config = dict(
    hidden_size=256,
    num_attention_heads=8,
    vocab_size=8192,
    norm_place='pre',
    tie_word_embeddings=False,
    init_std_qkv=0.0455,
    init_std_o=0.0078,
    lr_head=0.00941,
    warmup_steps=200,
    final_lr_fraction=0.02,
    batch_tokens=262144,
    max_seq_len=512,
)
Each number is 128 + 24 x the weight over its row's rms, rounded and kept within 0 to 255. Layers, rows and columns count from 0. Numbers have three digits each. The size before them is the row's rms in percent of the matrix's.

# up: layer 14 MLP up, 1024x256, rms 0.145, rows 774-857, columns 0-31
# down: layer 14 MLP down (transposed), 1024x256, rms 0.148, rows 774-857, columns 0-31
up774 093:137107138136135118138149124116119110120101185114139120125201085106142115143136098141147133113109
down774 088:103123172142114119125126176127103096113163114140155147119121129103147129193139103153137100105149
up775 093:075152126147111120133139146112133180155185152124165152123153125093111148102136100110131129097170
down775 086:112135165159109120124135117160087130136098118141130102131132115129095096111156101149145163144075
up776 107:100155110152156121118153145119148087129166130091141119121100157163097113136107159094134169079136
down776 105:113133113126084127133118145152144133136166169144134158113142132130117143157120120136090131132122
up777 105:167124149116139167107163147072157133120126130127137114113152109176124088141110156139117159111157
down777 110:130137144121091119121160127093134109111111150088110175127119168085141135128139118084139097107108
up778 093:103113132120127094167121129117149148134086115119158100172116066141104051138135087151105145151136
down778 105:141117143128128135099137111113128120103108131116142135125109175118116154109096143120169103156097
up779 098:151123134094143131165096149115118108117117122133104128119130138119109155138163143147105110156145
down779 104:083107155130124113138151133127128147121134134127148132120135114122120130145175110119141121133172
up780 099:128123132135110112149142154114142095144142115152123143101144133142133101150105092123144136119144
down780 104:141158165109124145105131096130090128066113177116099113160091110126096138104144118142153119126132
up781 105:136158125109150088149108104115157092147160088157108147136142115206101136111132118051158166178136
down781 098:077119144129133124106128080101179129170119143133171149136127125151116125117137131129124105138157
up782 099:097144119119124131106076143122129140140154095129146136141114117186092149167132159107097124110148
down782 094:136145152097133112101117085144109165108119088110098140173142174138117092152151147135148136128116
up783 093:104143152143122123120171087148124120141128132168124076131106095122070144132108104124118123124146
down783 094:146173113157143160136107125143124085152130103127121133109114153112141118117105124088099150130070
up784 093:154148119164138115161121130124133113143136107117147139171131121157131139109101116140135138172159
down784 096:069079169119125113146155122123108154145116137188111106126111076136137136148118114094144154090131
up785 102:134154116108128085109154137159157121103125121129127134102110135154123125131126149114142153133135
down785 097:110088138138124087106146153177137134113124108130150164153130137091162146159085124118138160145097
up786 102:196138104107128092134077156111105113142110119160095122140146121152119122126128106091081085100139
down786 108:139120140122106118140147139150143151129099118154111150118113119151165112143163123083109139131132
up787 096:174116096157104118113143154123116142165134153125126108159092171163120139112110118091166147104114
down787 104:115121149132159107123118090139155079103141102130127138127145090140116151171168088164118131123140
up788 103:061138165133139155148127101122125126094161112159201103151117103100098103133148151123114125132090
down788 103:105132147159121124139161126131135151161167097141096124133120120130110108111126121162127122088112
up789 100:114146127098130151120102123110112088143135133119177152161130120112151160128113170087123086121130
down789 100:162139102147104107056187111120102107108126153116140132127144075115105118095088128106142119191148
up790 102:164095113136108138119098112128141075142111118101105137106145133128109125122067115169134137197169
down790 101:164163100129151170171153175089105115144114155151126140114143121112106101129134139125135123101154
up791 092:147153128134107108072065127147134195145139121144116128160138132118144161124113114138110133161141
down791 101:083123152090183154130161156125147131108124153117171085140099106140110158147124088106114135107150
up792 105:147185132111120095136133110079128098127136151087120131132058123149109146117117113135137153111095
down792 107:132142116123139108128108147128109110145114186128071143106164118153157153144157113152120129117150
up793 100:160140142094095143174117111111145126100148141081143149128128110142162113131146138147152157112092
down793 100:119160097147147145116115118098127112124165127132155128100111179151104142121074121105109107137120
up794 098:092154154168119122133110133089125147105154128130111141134116157143108146151153122131128138121106
down794 102:108149101105134144119143133090123188119108159158145151134134108145094132137115151149142128119179
up795 097:118119166089092148118138152144132144122061121102160125123176126123159067137151136119137146135111
down795 098:110131128102139116109122108129122146099128131114169117094104121112121113135140193132115158139113
up796 094:122163102176141168156153133119124155091144107160138131094126125139118156135129091151170102180134
down796 103:085113144155121093116131150125116118134092124159140099087123142109109065120164139099119145161124
up797 100:139117109146089148099097127131117155110134140103124098121114153123123124138141160156125115130133
down797 098:112119139129119132170162134163108125135143167176079098160101138151144118136131093136111145141153
up798 102:133128159122138146144127132144120181102103119136102087152140135120103137151140126100116146100139
down798 114:134126118092165114134143098078095144134184118157124107156160138146169139131116122062166114151138
up799 097:128122181098099089163120163129132089130155092099136173117108121152151177120123109143093127075135
down799 098:142116116143098122128103128082149161110144147170106148088163137133140150122173155106122155216122
up800 106:111162101085121108112109111176133120117118122119100137154123127138135111125152145120112152165150
down800 108:127117110143102128171135149119104122114116107067167147137122129144149152134125134142119134105082
up801 098:182163138115132153087075166101123154108129133104120134145140097115135170120135091140118163156147
down801 098:117130116096127132135132125122160150099104098114138138132185145159108150126131141120148119093096
up802 103:171127154072144141102107152129161101135120145093165142131078104124125115134070122124071159143160
down802 096:153131108123135139112168086140159116112149097106096079148147117139159144089174109121100086084143
up803 098:152147099180096131199111149132116070122110132124120132129134110139104076149115127097138091124129
down803 102:117167129148129160115117148107092152062167107103145147124144145115114158134124127131111160119111
up804 103:160073114191140113163109106129128149119141129145139112152093102127126152110122106091087126113123
down804 102:159147144117103133158129134113107134151109165134136090162122118126133117109135140158160118139137
up805 103:139104132155117127127095125121175165122127131151131111123107136135137143119093140180132112122115
down805 098:140184131103117096084124136107123130164154142121110099121137116123158119134130128157136114148119
up806 095:134118103142139133107147089106162156129100163139146122143108113078132125116118101077145146107156
down806 100:108173118143072166131097126105138125152108130104109118139155111120120159103130144091151131117142
up807 104:101098121142142118124145131132159146112131109094134114146106141163122163153114136157127134173108
down807 098:114141128086122121110151092091104098133149088117133111120148124138135153113137111107151103104148
up808 101:110086137104122119119143114126100121108146085106113104149157105118122125126115101125135116142142
down808 098:172172184131134128092157161116118116132155127146128116138093163107101127133118131127152171152095
up809 097:136110130089123145127105156114144085170104088159137094142150133100116089128084132122127175129127
down809 110:155130150130124153101103105166111116130111076100120129101156130142116166130138110146114095142135
up810 101:124108119110169110180155126144126136106115106107175122148162134101126137105137127175175169063106
down810 104:123120105125107143194109136131105151110085163145119163111133107137123122157097111114135139139143
up811 101:180128091157121158133166125136115141118125140103098094131137132083126146162066137127118083129099
down811 100:135124167178149118135122163152099111148138117123134124072118143157155137143120105163104097109103
up812 100:146134156165116122116138140081127143103125163176136100118104120159132107161118142096099098148113
down812 102:123101100112130112129128120121130112113163145119119113130178149104093137180162073164086113129130
up813 097:137135139088123119153100121125119111130137119110137092147162165135119159085184108080119138129166
down813 109:094135165120135089124105120155129084081168137159115126106118128137140163106160142126085145089113
up814 097:166112152069142131114140107086122132092123105141133090121117121131129105081169111141096106109120
down814 093:138136094174125135139134165153096139171123094128122143149102138135146095152112120135110140084143
up815 095:175171178104114136086075125134143133143141146161133134082125131131111132110168095113144178111113
down815 093:141123137123108115116131105114150139100166148132115095151143137086134125173136115134155146044138
up816 099:118117154119084130091116118134162114154123115115167141125134128155136128171152140116178104118104
down816 099:097130081065139131088072116058132135151139102128169141152136117134151126112143137109109146098142
up817 102:121077147126096108125106103179123160141138143125188102143130142116127130113142122112134128163130
down817 103:149139178156090138110178142130131135156132080181108141127112129103110135136115179108087096118158
up818 098:183098150149149091131106142124166148135106125125131183107157143158100141130104138133105162104129
down818 095:111137118118112119085120141146171132158114106106109132133146088130115152179136127177078081137131
up819 101:146111139175138152120130122162119125150117110099119109146054143133155113117118149069118131101106
down819 098:100078110125097143113089116099104120078135135095114103080158079106092188111150131148143132180128
up820 103:151124085142135115148146141112130107116134151136101143086130096100132136133130144110147115082174
down820 098:144136171163141099118116127110132113165124096121133090140184150152147159122164114093124145148135
up821 103:102158158142162112127100145095133109110136101162153071156113158127141151120155077094120140132079
down821 099:115165109071165146125094104109125112144138139094160164120091160118161101094129093100142109168145
up822 102:083159114139162121112127135139145143128101095115148118147114136138092163148115135141154137095127
down822 104:113139155136107138115172154134133134093126136107138100135114131145143098111119169135123145139155
up823 105:153169123175127132138135114113151136107142122111155128094151168141102181117110109115124182064118
down823 104:137157146131136195183152149120152093105076101163142168111103113143124124128114139135148109116128
up824 103:149115149185136101149125137139105124095159126138150104133125156088120097136096120130076107135130
down824 103:089103168131123116132141155172102101159148148094086123128097096157206135131145104122125192091121
up825 110:133159174116141176112137126151093156091113117141111109140092113123147111126128145108140139113122
down825 105:153112126147153096149107095141134132102113154134117073136116116099142152105107116075133121121080
up826 103:095157104125130148134141154129157190133103141101126157147136117107106115128122121131115108117106
down826 101:151096137086140106099128128144116122136149116127103095124138129109180119134135095110110124089128
up827 091:132120082143103117127136139108122173133118155091135141105113119126158114094121149112136150112090
down827 085:115124168140134105123141134141111054135181138106121121151134154136120139160162146122149107120142
up828 099:115137159112093125108148096142145126087102115113143071163112133118132111173149114071102111100111
down828 106:128122080107148152094117098105126109115112147173102106149109104197143095164151158140142125144173
up829 103:137088123156163127120128132146096121162092079141130165126151128137109120157101105126103159126140
down829 099:104127130141117130138146120134147162128119100141132091134141096157166083118088107094160154133115
up830 109:121103139137120121153120126169116102118110141108104088123118090102082165141163112124121176128198
down830 111:129105112148119102118126131136146131109152153144136165158127123127127178108151110151139121176130
up831 096:098117133107137159162149149119141183185153139080144126124149105156152153107140115108149120135103
down831 102:109086123114133108110135099157132135117085168180158140087080092136115120140116137154134121114132
up832 096:151075105149141069130123100133191123163125132117141134129111127130147127137117130169128135139113
down832 095:141105160138127181112108106145091133131117116124139142166136138113106114083114108133127131118104
up833 099:144113116151158101121124132103098084137123167129139132108110132147181113137129159134094157138094
down833 093:136123140144087090134117111147153137119134121119139121167112104166093151159119098130145081122137
up834 098:097158137115120139136151159106139110131139103139117070132154138143144159141124116171100150085145
down834 099:140140077132123185085155095106122164101140154143118136117134118192143098132118181125145150102133
up835 096:097168103105182107123159174165139136130106148096115127103114130140108137100173176104137148111098
down835 095:095138167104127135108153137144135146163170163097128154102181119121149146155122136155104130107170
up836 104:128128115143161151167123102139150123145103085119126104139105132131126106090113142133107149096177
down836 104:164129136129114163096146138132136115131098120128085132106136102107143138112127125053155111119133
up837 100:089175134115166144117143118120117094130160102121116165135127090160160114137109158113094130131113
down837 104:133105119152145144080132141082139094143133090109132100111103105134161089132131122120134127102137
up838 108:138131135157076122134131119108119081105124078201111173117119127157131081114134100135187101154130
down838 105:149130140094139124145126121137115144135181142133113187166153125072113118101106118106130115100119
up839 102:128074122145171140128130084170119129142109117124091125149157117128099149145102118138090139133123
down839 104:155118105148169122143126122129085105160149106108080107112115140135143141113135152157144136123124
up840 097:105149118097135132099095157090127138154124106141091118123129105122092125132133149116129126132127
down840 097:131106099100136130130097173087140132058154153139116129124112107143143133148078143133110112113123
up841 102:143146085119128169132115103153094120110086085158148108153122128104132135123098113113133100140135
down841 113:129127159160128110124109116115133135153171174093138160133170119146107161127122126118071148130127
up842 099:130166116127066116150154161156131180123099154165090114157137111145078152127121140115131108099122
down842 099:111152106130154137142104121127113138092152112166124134136103116143162111147153157170166119136116
up843 098:140119102155110118115165119120106125134145124153132028131120147149132092147092156135119116141141
down843 110:119115149122124165158118134133128126132125093153122180160168109132105120121133079137123125174138
up844 100:160110174151126113106115148109095105119146135100166129116142099094120162095091158136173104140123
down844 104:136104131144154130119103087115087130135091116156107105127114120161106147132114148149126122141119
up845 099:122102115111098179087077155125106102154128138072091123114112093100130125148106166082147120084131
down845 094:117118119189165089173109131125139122169132135175102138096173136130099118101120103193149151112106
up846 098:123139160151120114146167085122109118120127144127106081114108136138098079177139154138136161182144
down846 090:132144101124120111150120125101142131137128108135138143146175152146137087146144111104112135112083
up847 102:202130159119100137136134141140093135080139084152149139156109149153154094120120155114106131165130
down847 105:127139117118162136085116185173125072102120122156135132136146125174105125146123148129129170110139
up848 104:119137134114112107170080112135137153145146125146143140153098136104128116135076067107145133077137
down848 099:119133138098106127118147134118115131134123164074135074122147108103151147138110095126142082135141
up849 098:148120131182151146099195141124091154174087101116113126169126128168123155108128151152103156132124
down849 096:115179124088105146094097121105135155130143124140136106131097090129102128172109101151085117140158
up850 096:163125136131121096113167170128128115166157133114127186149126127120056103111168162145102132171128
down850 093:113123085121119121113139152158145147192126119164160153145122151143105159166092145130062129134142
up851 103:112102132143098069076109154098131099119147133110107164149151084095110125149134132128098062142109
down851 101:127130129117085132118129089060118117116128130160116128153150131098162098092124145131114160139081
up852 100:103138123131118132149121124125109088138117152162100133092188102111145113148109115152142108145084
down852 104:129161126097118152136151140117166152144102134142152130105116120069149086143114092100113139122129
up853 101:123132161136113053144098114086146133103155113080177107126135139166132150159099120113138124124160
down853 108:130130092132148148123136142102152141108146134142124070123137116124171176104147130125145130118169
up854 092:109080137155099133137073181146133101129127092145138120134139137156160124168156120106139148138126
down854 097:129163141068137182090149123112097157103119144120113119167097151151100133128153124157196117132139
up855 105:166098143138115156135107164101123101123136128129132119136140154156138135164122120151143147116127
down855 100:134099089172105159133152119114132130118133110097104108083165124139098086121083118139116123093124
up856 102:155104093171114116105130094119113118135117124075087114137163162129114110141160126117175113108136
down856 096:117141124102140110166143153125117134118074095132119105143089108156120082139146150143164175177106
up857 097:072111122139123107076104110100133148172134144157149198101168140150106127149114115131081116156093
down857 088:112122116135130107152131115076109119120130148141139132066083144141183148113107131055122147117091